config = dict(
    vocab_size=30542,
    positions='learned',
    qk_norm=False,
    attn_scale=0.177,
    bias='all',
    init_std_o=0.0843,
    init_std_down=0.0972,
    warmup_steps=200,
    decay_fraction=1.0,
    batch_tokens=65536,
)
Each number is 200 + 20 x the weight over its row's rms, rounded and kept within 0 to 999. Layers, rows and columns count from 0. The size before them is the row's rms in percent of the matrix's.

# layer 10 MLP down, 96x384, rms 0.0972, rows 76-95, columns 256-383
102,211,172,185,211,197,180,178,213,176,176,207,207,199,188,229,201,210,206,213,209,212,200,201,211,229,205,213,177,199,206,226,184,198,191,202,207,235,199,195,191,185,191,197,203,209,196,181,206,184,207,225,211,199,153,204,198,191,194,212,223,204,238,188,204,205,222,215,184,200,204,223,164,215,208,188,181,173,172,191,179,181,190,191,211,231,198,209,183,228,181,198,241,178,190,227,220,193,172,207,190,199,191,164,212,190,194,201,215,214,207,186,225,244,195,223,207,176,212,208,189,193,179,212,197,277,205,202,223
099,204,208,206,224,218,233,223,230,172,155,202,216,179,217,208,199,211,200,234,203,202,185,202,208,176,206,204,187,193,176,178,199,185,193,201,218,199,233,173,208,192,163,222,188,204,214,205,175,162,198,211,201,195,165,227,186,189,213,196,187,213,198,191,215,182,215,195,244,193,174,215,168,216,182,189,185,228,215,182,232,192,206,245,205,212,221,217,172,207,174,182,205,191,197,186,163,186,202,200,223,184,215,197,197,210,185,196,223,211,210,177,197,169,166,213,194,175,193,186,221,230,181,203,190,198,179,179,183
103,200,214,211,229,185,222,195,188,162,204,208,202,175,219,196,173,227,185,229,210,152,207,206,193,199,195,173,210,195,183,188,205,207,167,213,176,163,224,174,190,231,173,200,223,186,151,198,228,180,216,188,202,175,201,252,196,180,241,187,218,192,188,180,219,208,202,188,220,203,222,182,183,236,199,229,176,238,220,188,180,211,187,179,193,211,184,203,234,171,183,200,195,185,229,221,231,190,248,172,216,212,158,243,187,189,205,163,195,204,203,235,172,210,224,228,215,195,217,218,223,201,199,205,212,172,234,199,239
105,205,197,229,227,204,226,225,203,188,173,211,165,227,195,218,207,210,199,225,196,202,217,211,220,188,182,198,215,218,222,203,204,170,196,174,184,178,212,170,191,178,209,186,188,188,201,175,175,210,241,183,210,185,203,209,210,190,221,173,171,196,174,184,218,210,201,219,197,181,189,196,197,182,189,207,190,219,219,220,235,203,167,177,180,180,207,180,170,181,215,159,206,220,216,166,197,197,210,210,232,241,183,187,207,178,190,227,200,244,202,192,224,176,164,188,187,183,193,188,159,194,235,190,215,202,188,162,224
095,209,172,188,234,174,197,158,249,216,226,188,201,196,197,179,154,184,209,198,200,200,175,230,201,215,212,197,197,202,187,224,203,209,189,208,254,185,197,226,189,206,234,192,201,195,244,185,208,207,225,176,165,188,217,176,210,185,213,220,193,200,212,193,159,218,183,188,165,208,210,212,210,210,246,153,179,223,185,160,185,192,201,214,223,245,197,234,209,198,231,194,209,191,210,218,195,187,177,201,219,185,194,193,186,210,182,168,223,209,198,201,191,214,203,174,192,220,181,217,205,212,191,185,223,215,170,210,218
095,217,246,231,213,201,215,203,194,201,183,188,257,183,215,213,201,223,200,229,228,210,211,179,174,182,230,186,186,188,184,216,191,184,219,233,203,203,230,185,182,190,206,178,178,173,202,153,200,191,211,213,216,177,198,182,201,174,209,223,129,223,227,188,203,205,193,210,225,202,189,225,218,231,180,204,204,215,255,246,175,216,216,197,220,184,184,210,176,221,233,209,196,231,220,194,215,234,213,221,213,193,200,175,205,187,184,190,219,169,195,209,175,202,205,222,195,233,206,205,207,199,191,176,210,202,171,189,172
110,206,183,162,195,154,205,205,215,201,232,197,221,183,209,171,193,211,228,174,212,177,211,211,190,188,221,216,223,197,185,217,190,205,190,185,194,223,208,240,202,182,170,203,224,192,241,180,222,185,192,193,215,209,189,193,165,181,195,216,202,181,184,189,190,195,176,191,223,215,178,179,234,222,224,171,185,193,189,217,174,230,199,196,216,201,208,193,213,196,172,202,192,201,202,204,189,164,197,189,214,189,194,204,201,196,231,211,230,222,245,218,225,195,174,194,198,219,193,203,190,217,201,186,201,169,199,222,177
103,202,194,229,228,189,165,249,212,253,213,192,219,193,196,184,183,212,219,167,207,203,212,197,184,208,203,200,177,200,192,203,192,180,179,195,207,212,221,196,167,156,187,214,192,231,218,194,210,171,146,212,233,183,179,206,190,199,236,187,221,199,186,200,206,223,221,184,208,200,219,221,246,219,211,195,187,193,206,212,205,192,223,190,190,200,179,216,206,181,172,179,193,209,187,213,199,205,201,189,203,239,189,180,222,194,187,193,206,193,155,187,196,193,176,221,171,195,163,187,196,185,197,198,178,227,193,210,232
097,197,227,196,217,208,197,200,182,197,170,179,216,184,197,196,254,188,231,185,183,196,184,163,183,198,197,257,214,217,217,191,210,174,170,180,215,211,179,199,183,168,211,201,192,195,236,196,241,198,215,214,217,198,206,198,189,177,190,241,218,204,229,187,204,170,162,217,188,178,182,190,234,220,201,186,197,173,175,198,181,219,191,189,223,214,191,184,173,214,229,188,198,182,180,213,206,183,185,229,192,195,227,196,198,235,193,207,225,232,219,210,215,181,194,173,160,198,184,192,161,227,194,186,187,207,179,207,200
102,184,185,203,211,214,176,268,197,189,160,204,181,157,223,186,185,183,214,210,182,236,206,193,208,203,188,158,234,198,180,180,218,216,160,220,210,206,190,211,199,204,162,228,220,202,273,190,191,153,178,193,185,193,204,190,212,189,219,170,192,170,190,175,214,212,184,224,215,209,196,182,214,175,202,237,197,192,184,208,216,182,213,189,224,191,220,197,236,184,231,159,197,178,192,187,209,207,186,179,198,185,185,205,164,192,210,197,189,198,152,157,198,230,184,173,207,204,191,175,195,195,213,206,178,186,166,182,205
101,220,162,218,205,196,197,184,215,185,237,215,213,227,191,211,198,184,199,215,199,205,166,195,192,229,214,211,210,214,191,185,184,189,218,170,184,192,202,194,206,216,205,204,198,203,205,203,207,211,196,211,192,196,224,190,183,167,195,212,166,225,148,211,193,192,203,207,229,196,181,236,181,187,176,157,197,173,209,211,219,154,188,177,207,183,218,170,204,186,195,218,208,194,214,204,176,229,196,179,202,162,208,204,248,215,189,212,193,182,193,217,191,210,252,192,234,181,205,195,210,223,203,202,197,200,239,204,208
099,214,207,193,175,174,207,189,239,160,187,209,239,225,190,177,215,206,138,175,190,176,218,209,207,183,231,202,160,192,207,207,205,195,226,180,216,154,215,232,213,174,211,239,214,214,182,210,211,199,176,205,153,236,216,193,188,189,208,203,208,202,239,195,202,214,222,201,231,211,199,208,197,262,181,204,196,166,202,205,202,186,220,199,221,198,205,205,222,175,240,199,204,178,158,207,206,214,205,165,199,236,205,213,206,228,209,223,179,197,192,228,201,193,218,185,198,199,243,226,159,194,196,150,196,194,209,212,239
100,189,221,194,205,216,205,167,191,199,205,164,200,203,219,179,215,236,218,184,214,137,217,224,164,173,198,189,178,168,177,231,178,233,209,182,199,214,191,224,245,209,217,193,209,180,181,244,209,197,204,208,215,175,185,195,200,217,207,239,168,207,218,196,184,211,213,238,203,213,208,183,213,212,211,140,215,218,198,172,190,227,205,211,190,254,212,201,186,180,205,207,167,204,194,186,191,216,192,196,213,206,167,215,190,202,210,226,198,227,229,195,200,164,193,174,224,197,185,213,198,168,196,201,203,209,182,225,178
101,175,161,181,190,172,246,233,203,195,209,212,170,201,205,201,192,196,195,210,199,208,222,226,172,188,185,240,237,218,197,159,204,215,177,199,203,190,188,201,157,201,233,191,206,217,235,201,188,171,192,242,182,198,170,179,204,193,193,196,219,175,183,206,234,189,172,203,199,221,226,237,202,179,214,151,177,156,170,208,208,209,189,166,191,190,182,204,270,202,187,208,198,172,213,253,165,193,238,215,216,213,205,206,201,178,180,192,212,210,227,175,218,206,189,179,177,227,211,225,196,193,230,253,178,225,199,215,191
100,201,193,162,178,188,189,152,225,160,219,191,202,213,203,193,202,201,222,196,225,186,216,229,202,231,210,264,244,215,233,187,171,201,201,185,209,184,202,215,183,247,186,206,196,221,165,230,234,217,193,181,191,238,167,219,239,203,219,218,179,190,216,183,191,229,177,197,200,210,229,209,210,215,171,155,210,229,184,200,186,209,198,212,218,200,206,192,216,218,192,214,194,228,199,190,188,192,227,196,236,174,188,203,185,210,196,202,174,197,187,201,182,181,157,187,199,160,207,238,183,223,196,181,209,232,193,213,179
093,195,220,170,180,203,214,192,216,190,201,219,197,183,178,215,171,224,190,213,215,211,180,226,224,241,207,156,181,215,173,201,210,187,195,184,219,184,179,186,187,225,194,198,222,213,200,221,205,201,220,250,196,210,195,247,200,183,236,165,184,202,178,206,195,194,199,181,209,178,221,184,188,181,224,224,214,224,189,185,211,225,187,229,171,195,198,183,193,193,214,188,208,228,228,188,199,157,200,188,196,218,194,197,165,184,201,224,225,191,207,172,206,213,202,228,192,224,221,226,181,191,198,217,200,213,214,208,210
111,216,178,193,207,213,185,210,195,163,204,209,189,228,181,199,184,156,198,214,196,193,209,210,230,188,194,182,186,229,200,225,176,213,197,208,211,187,208,204,224,203,202,191,190,216,203,191,216,201,209,200,180,229,166,191,216,173,152,190,204,206,199,208,164,183,213,175,204,215,222,217,192,186,185,183,211,206,189,238,194,201,202,183,211,204,187,226,185,193,176,199,227,175,184,240,193,209,203,177,168,162,181,208,187,242,171,201,226,202,204,208,175,202,191,207,191,215,180,192,218,188,220,199,206,180,194,226,217
093,189,201,232,176,209,169,175,187,230,180,220,223,192,197,181,223,156,160,189,221,222,180,220,212,214,205,191,194,169,203,238,244,199,218,228,199,176,193,194,211,250,213,228,230,209,211,227,214,209,199,196,196,188,218,209,216,188,198,217,216,213,181,195,211,182,209,211,222,219,192,180,156,173,221,204,195,194,178,191,212,195,211,199,222,207,218,204,200,214,202,174,205,187,174,179,203,191,189,188,200,231,204,188,238,179,171,201,199,206,225,215,192,211,233,180,222,176,165,197,164,202,183,197,239,182,225,211,204
097,189,226,188,190,211,218,219,223,221,210,211,194,184,207,200,213,203,194,235,156,212,193,197,183,181,214,194,188,216,213,192,209,191,211,190,182,179,201,225,177,219,235,229,203,230,205,249,190,155,197,207,220,199,191,235,193,206,219,208,186,201,186,197,256,188,206,173,159,214,172,176,179,206,229,185,177,235,201,186,174,206,197,206,237,178,183,231,190,212,183,175,229,158,221,221,215,188,226,187,185,222,167,190,168,213,187,214,188,199,229,206,208,218,188,201,234,206,197,198,236,182,191,205,170,200,197,192,213
101,210,218,209,203,215,202,184,177,219,176,194,198,210,220,208,205,184,208,214,191,205,211,223,240,209,212,194,208,229,201,193,206,198,196,200,188,229,217,230,189,190,172,198,186,234,197,216,214,182,190,160,190,207,233,189,207,205,222,208,217,200,149,204,211,183,198,219,201,202,240,214,215,192,202,213,198,246,204,208,224,181,211,185,193,195,184,191,168,227,185,212,248,187,198,228,191,174,194,182,151,195,204,195,190,201,191,204,199,206,242,205,193,200,170,199,225,163,196,202,204,190,223,177,222,181,196,189,168